Weights of a small GPT-style language model, trained from scratch on English Wikipedia.
Size: 18 layers, 9 heads of 64, MLP 2304 squared ReLU.
Architecture: RMSNorm before each block, rotary positions, untied embeddings, local attention windows, learned residual scales, capped logits.
Training: a variant of Adam for these matrices, 907M tokens, 6919 steps.
Each number is 50 + 12 x the weight over its row's rms, rounded and kept within 0 to 99. Layers, rows and columns count from 0. The size before them is the row's rms in percent of the matrix's.

# o: layer 9 attention output (transposed), 576x576, rms 0.0462, rows 8-24, columns 384-479
# v: layer 9 attention value, 576x576, rms 0.0471, rows 9-24, columns 384-479
o8 097:63 47 68 46 31 53 29 70 51 35 44 47 48 49 43 57 30 42 48 65 50 50 51 61 36 42 41 52 57 55 61 36 41 59 60 62 52 29 46 52 48 49 58 33 55 71 50 41 36 38 46 46 48 61 31 42 53 45 43 45 65 36 37 49 51 34 64 34 57 54 46 59 56 58 36 43 57 68 65 43 36 55 35 47 43 47 38 50 53 41 45 43 62 59 56 50
v9 098:50 57 32 49 69 45 60 48 50 44 75 51 51 44 39 56 57 41 44 51 54 48 55 49 59 48 64 42 45 62 44 59 57 22 39 62 41 34 42 58 65 55 35 51 33 59 52 61 49 34 60 55 69 56 64 36 39 32 66 62 55 65 32 61 32 57 52 43 47 39 37 36 29 52 47 57 43 55 58 45 45 62 38 58 93 40 52 70 40 48 45 57 35 37 42 53
o9 097:57 58 34 45 43 44 72 43 43 59 55 38 52 50 46 39 70 57 31 44 59 45 37 51 48 51 36 56 61 36 37 50 51 51 56 43 49 39 58 47 41 64 48 41 40 51 50 45 66 40 52 44 58 55 38 46 46 52 51 50 77 56 53 46 39 42 52 41 28 26 51 45 45 47 34 54 57 20 34 52 52 48 51 43 20 52 65 61 71 43 44 55 47 62 48 51
v10 091:54 40 42 68 42 68 49 57 46 50 43 65 34 18 50 53 65 42 44 50 46 62 56 31 58 59 65 58 42 54 79 36 49 48 49 66 51 48 63 62 49 53 41 69 44 48 61 47 67 39 34 45 26 51 64 64 43 45 55 47 40 40 53 54 47 32 56 50 35 58 38 50 51 61 46 58 41 61 62 57 36 51 54 67 50 84 43 86 53 51 50 34 58 49 44 45
o10 085:55 35 46 23 62 57 55 44 45 61 55 71 58 57 76 42 62 57 26 41 50 43 45 60 37 45 41 51 65 54 66 28 60 48 54 31 45 62 42 51 51 48 46 69 53 48 44 71 53 54 27 30 57 64 50 38 45 47 37 43 56 83 57 51 37 67 51 45 56 38 57 54 49 38 66 36 50 24 51 25 45 67 47 40 45 69 52 57 36 34 63 56 57 49 63 45
v11 098:43 56 65 51 50 46 41 46 48 63 61 56 42 52 50 48 56 56 54 51 42 36 57 45 46 41 68 56 38 38 66 45 38 73 45 49 55 37 46 58 62 44 67 34 31 36 45 47 42 55 36 43 49 32 50 54 49 42 73 58 47 54 43 54 72 67 40 48 63 53 47 43 34 35 58 23 33 65 49 51 22 54 29 55 67 20 51 38 52 37 40 50 69 42 73 37
o11 092:55 38 51 48 34 58 45 52 47 62 56 43 56 53 39 53 58 59 48 47 75 41 51 60 70 59 51 59 58 38 38 26 50 37 54 65 82 55 65 46 49 61 64 84 56 40 50 64 50 64 57 64 53 50 49 39 50 53 29 36 33 40 62 59 56 63 49 36 55 72 39 54 39 52 66 52 50 44 52 42 74 43 64 58 71 70 40 43 47 36 56 66 59 49 47 65
v12 086:49 45 60 29 49 33 61 37 26 73 65 53 47 44 59 57 33 56 55 41 50 38 59 66 41 46 56 48 61 60 69 52 63 58 64 25 31 22 54 45 59 21 53 44 46 43 47 46 27 29 26 40 31 45 41 42 56 57 28 48 37 46 44 35 42 46 68 60 47 54 51 61 37 61 58 39 34 67 32 52 58 58 61 65 31 50 35 28 29 47 39 56 75 49 59 59
o12 085:53 45 56 49 38 49 47 54 61 53 55 50 66 55 43 48 69 52 51 38 43 58 53 32 64 46 47 44 62 47 42 41 70 55 67 48 43 51 45 41 41 77 46 63 54 36 41 54 32 34 50 63 51 32 58 24 41 40 58 54 66 51 73 57 48 46 57 40 46 62 58 58 22 44 31 56 64 49 54 51 58 67 59 54 45 64 46 59 64 52 39 47 55 32 52 60
v13 095:56 66 60 57 44 64 35 40 49 62 53 57 44 45 52 34 50 38 46 37 72 53 55 47 68 66 40 55 55 45 56 48 62 51 48 48 58 54 49 71 40 49 49 41 50 41 52 67 46 49 40 70 61 47 49 39 48 44 39 62 49 41 30 38 60 59 52 53 47 56 43 59 62 32 55 60 61 27 52 45 43 37 49 57 57 40 48 39 59 24 50 44 23 41 68 57
o13 077:51 19 61 67 48 33 32 39 63 43 49 23 46 51 67 66 26 27 47 56 25 43 52 34 64 58 41 38 35 49 62 28 42 59 51 60 32 46 49 43 57 30 51 48 53 77 61 44 62 57 48 34 45 63 66 50 48 38 55 34 37 22 48 48 46 38 50 62 56 49 41 51 61 53 56 33 32 87 60 27 58 57 64 33 54 46 41 54 29 71 45 33 57 78 27 62
v14 083:47 22 50 35 50 54 68 28 32 17 56 48 44 44 53 62 56 63 53 44 57 31 36 54 39 35 56 70 59 56 32 47 56 58 55 41 45 51 61 35 56 55 38 46 67 39 50 46 60 38 39 47 37 52 62 51 59 51 25 35 46 48 72 48 60 38 74 35 43 31 51 61 49 43 52 52 29 61 36 53 43 59 65 41 42 50 67 52 53 45 59 25 50 56 33 40
o14 074:55 39 47 58 40 51 66 55 60 50 38 90 56 30 54 43 50 53 65 47 52 72 43 58 50 72 45 56 46 50 57 47 62 51 57 40 44 38 40 62 48 47 57 58 40 30 49 64 48 51 53 47 69 38 47 33 51 60 58 46 47 47 44 79 65 40 38 67 50 40 70 48 36 31 47 60 58 39 46 52 44 60 37 47 61 42 53 49 50 14 51 45 49 29 61 73
v15 091:43 46 50 50 55 47 70 54 56 38 51 41 65 53 70 65 28 62 57 35 57 48 29 59 32 28 14 49 65 51 47 52 46 52 51 51 68 41 59 31 50 55 33 48 54 42 67 44 39 36 73 61 46 55 46 50 44 77 49 27 67 51 28 37 52 56 43 35 56 28 42 43 46 54 55 27 51 47 83 56 53 41 75 36 41 45 59 60 49 72 44 52 53 48 35 46
o15 089:42 51 32 53 69 40 54 49 67 57 42 63 46 39 47 34 35 39 51 47 45 56 71 50 53 48 66 49 39 20 52 67 56 44 62 33 62 61 41 46 32 49 68 59 41 38 50 59 37 35 64 66 44 53 48 58 44 64 37 64 39 66 48 54 46 33 31 64 60 49 48 52 53 39 43 61 61 57 32 77 21 72 15 55 53 46 59 43 59 44 43 48 42 54 66 59
v16 092:50 65 53 28 29 61 57 49 55 59 40 56 65 66 64 67 46 66 59 68 47 46 75 36 32 51 37 23 58 57 46 51 79 28 33 35 50 39 64 60 62 48 58 69 31 30 51 53 50 63 55 43 47 43 58 47 57 49 34 49 49 36 42 58 42 50 43 48 64 44 55 44 33 41 47 53 57 37 51 32 43 65 52 54 55 53 32 51 40 57 61 80 76 49 28 38
o16 090:47 24 58 74 60 40 55 53 65 33 77 29 50 54 35 56 56 40 41 70 66 68 44 37 54 52 40 60 61 41 58 70 55 43 51 48 65 43 69 48 43 52 58 56 42 43 58 36 49 37 44 62 50 37 45 46 53 48 33 69 69 63 53 15 32 43 50 53 67 44 34 57 41 47 39 63 63 70 58 40 45 53 59 52 45 72 54 54 66 45 45 30 53 40 53 33
v17 100:65 56 66 42 35 46 35 56 53 50 74 46 47 61 49 31 33 41 23 52 44 52 30 62 44 34 55 45 39 36 37 63 65 46 50 49 72 50 46 71 55 44 70 53 46 68 25 52 41 42 51 57 65 53 32 66 27 40 55 60 38 47 52 49 49 49 38 48 67 62 53 42 56 44 38 37 61 27 64 39 38 56 64 44 46 25 59 81 32 68 37 57 49 48 24 52
o17 100:39 48 43 53 50 48 59 30 57 68 68 45 41 44 47 50 53 53 81 59 66 44 40 38 48 48 51 31 55 45 48 30 50 60 40 63 54 60 67 48 22 51 60 39 41 50 57 59 49 45 72 62 15 25 49 43 52 46 65 50 58 50 45 20 48 39 52 55 50 44 41 50 62 60 66 56 53 90 35 72 66 39 37 54 39 58 56 29 49 22 55 70 68 66 61 70
v18 098:44 51 61 59 43 56 72 30 63 57 62 61 61 62 60 36 56 54 57 60 53 44 60 51 52 55 47 31 46 29 67 35 67 62 42 51 44 58 30 47 42 36 71 47 54 46 44 50 36 43 36 38 27 41 42 58 56 14 72 74 43 34 36 51 37 33 30 44 52 64 40 60 47 52 34 67 60 34 44 43 50 45 51 45 48 58 38 38 44 73 37 48 37 39 53 73
o18 096:79 40 58 40 54 33 39 59 43 73 55 31 48 66 33 55 46 30 35 31 40 65 27 17 61 48 52 57 51 79 40 49 72 50 45 55 58 56 51 47 58 48 52 63 60 45 43 49 46 38 56 39 62 38 58 56 54 50 41 48 53 61 61 42 56 33 44 57 48 50 62 63 36 48 45 60 54 64 54 48 55 46 55 67 69 57 68 44 56 35 30 48 51 51 49 47
v19 095:51 36 67 25 75 48 39 84 32 35 48 63 39 62 63 44 41 46 58 59 53 59 71 45 23 60 67 52 38 28 63 27 34 41 50 60 41 41 45 39 59 65 38 70 37 39 39 56 58 42 34 45 62 58 68 42 51 59 48 62 47 62 65 51 57 66 47 44 68 57 62 67 54 53 15 39 26 69 60 55 43 47 58 54 61 59 49 69 39 32 62 38 70 40 57 39
o19 086:59 64 66 41 42 48 56 49 54 64 65 56 49 57 55 60 63 50 34 53 56 60 30 58 53 38 49 55 78 71 54 33 41 60 50 43 78 48 56 41 60 61 48 51 72 56 38 48 43 41 30 51 29 55 39 57 41 56 45 55 48 55 26 48 47 63 57 30 53 43 37 60 22 53 73 51 63 24 66 43 68 48 72 38 41 71 70 51 53 40 31 44 56 47 47 61
v20 088:48 37 43 38 52 70 53 61 34 47 53 55 36 34 65 55 47 51 48 39 58 46 38 72 48 42 42 47 56 45 36 39 38 60 60 24 55 57 55 32 61 41 54 42 42 42 32 59 14 57 54 49 21 53 56 51 44 46 51 41 48 38 67 47 51 32 69 43 31 66 52 68 31 58 61 42 45 55 48 60 46 50 49 44 39 48 62 52 63 55 50 53 53 59 42 65
o20 095:63 43 46 48 39 28 48 83 43 62 59 54 73 43 15 54 44 68 56 54 39 42 49 43 54 50 55 53 49 39 57 50 55 64 54 39 59 53 46 50 59 52 57 54 48 45 51 48 41 40 69 46 50 33 56 29 35 42 53 61 50 43 53 57 56 52 47 65 56 69 61 42 48 35 40 64 79 60 56 65 46 67 37 69 50 42 23 30 54 22 39 56 37 21 60 63
v21 094:54 57 52 15 40 39 47 30 43 59 57 48 34 54 40 51 57 54 19 43 43 50 47 50 43 70 54 24 55 40 49 49 65 62 35 51 37 34 40 43 46 40 57 32 53 49 47 40 50 51 63 26 46 63 46 60 46 52 67 56 38 39 53 34 50 41 58 34 62 21 49 46 45 47 55 40 39 69 31 23 74 35 36 50 59 47 44 26 58 43 33 52 42 38 47 57
o21 093:38 42 74 60 51 29 78 41 66 26 50 59 49 40 32 51 60 67 73 39 87 39 38 61 52 42 31 59 60 54 38 44 56 35 57 69 46 54 32 45 60 35 56 34 59 39 38 44 47 59 49 68 34 55 47 34 44 49 60 44 61 68 39 66 55 52 40 46 57 39 63 64 49 50 30 66 51 52 54 53 27 70 49 50 45 54 40 41 69 56 28 48 68 46 49 71
v22 086:57 77 53 48 37 48 13 70 56 66 52 44 51 72 59 42 70 55 58 60 64 51 43 33 55 56 60 35 44 52 58 47 53 45 32 55 49 70 50 87 31 48 56 40 56 70 70 50 71 68 55 51 81 54 62 50 51 59 47 51 53 50 73 58 46 64 36 50 54 39 37 34 51 63 52 44 64 58 51 55 54 35 45 44 56 26 28 63 62 40 57 44 56 51 56 46
o22 086:50 60 47 63 58 49 48 32 53 28 50 29 59 57 52 43 42 42 41 54 50 41 34 61 70 41 54 51 50 53 48 54 49 58 34 58 67 45 75 52 66 46 60 54 53 55 51 38 56 47 52 40 29 63 54 76 61 36 56 28 37 53 52 30 38 66 57 47 39 53 38 40 70 45 62 27 48 48 55 70 58 27 51 48 57 60 74 58 38 64 56 46 40 65 39 48
v23 091:49 75 55 45 22 38 13 69 69 52 36 57 43 59 54 33 56 37 52 54 29 54 50 71 55 59 64 48 54 48 47 65 46 49 47 49 60 30 63 33 42 52 52 55 37 62 29 40 79 34 54 37 58 68 68 45 52 65 48 46 58 50 36 50 33 58 09 56 67 60 66 57 44 50 60 42 71 51 60 52 62 50 47 26 52 56 57 46 48 53 62 31 58 61 38 44
o23 093:33 60 54 59 62 49 79 42 36 51 61 49 56 55 50 50 66 65 59 64 70 44 51 51 30 36 49 37 57 59 61 62 70 65 40 47 72 66 58 35 56 54 43 55 49 34 60 42 24 54 53 58 35 55 41 45 56 52 52 58 27 71 51 25 30 54 52 43 25 52 31 29 53 68 66 43 35 29 43 83 45 54 56 61 66 64 67 57 48 60 67 69 52 34 53 67
v24 094:42 63 30 76 38 64 56 28 54 32 41 49 55 35 39 72 48 35 36 35 41 64 43 40 48 58 35 50 52 76 52 65 49 38 52 55 68 79 35 48 59 33 52 45 46 54 63 46 34 60 64 47 64 52 67 49 63 36 65 49 52 50 34 60 32 60 53 57 49 43 35 43 55 37 36 52 67 32 55 38 49 63 53 45 49 52 49 70 43 53 42 64 28 45 54 52
o24 099:58 59 45 70 68 53 53 31 59 60 47 52 50 56 84 47 71 56 66 56 38 46 35 56 66 32 64 42 63 45 34 66 54 44 30 54 63 42 45 43 47 37 54 52 49 52 49 39 71 41 39 48 64 47 37 45 46 33 58 46 35 42 57 53 29 40 44 60 58 47 83 72 34 48 40 67 36 30 55 55 34 53 31 49 46 37 65 65 62 56 65 52 57 55 56 52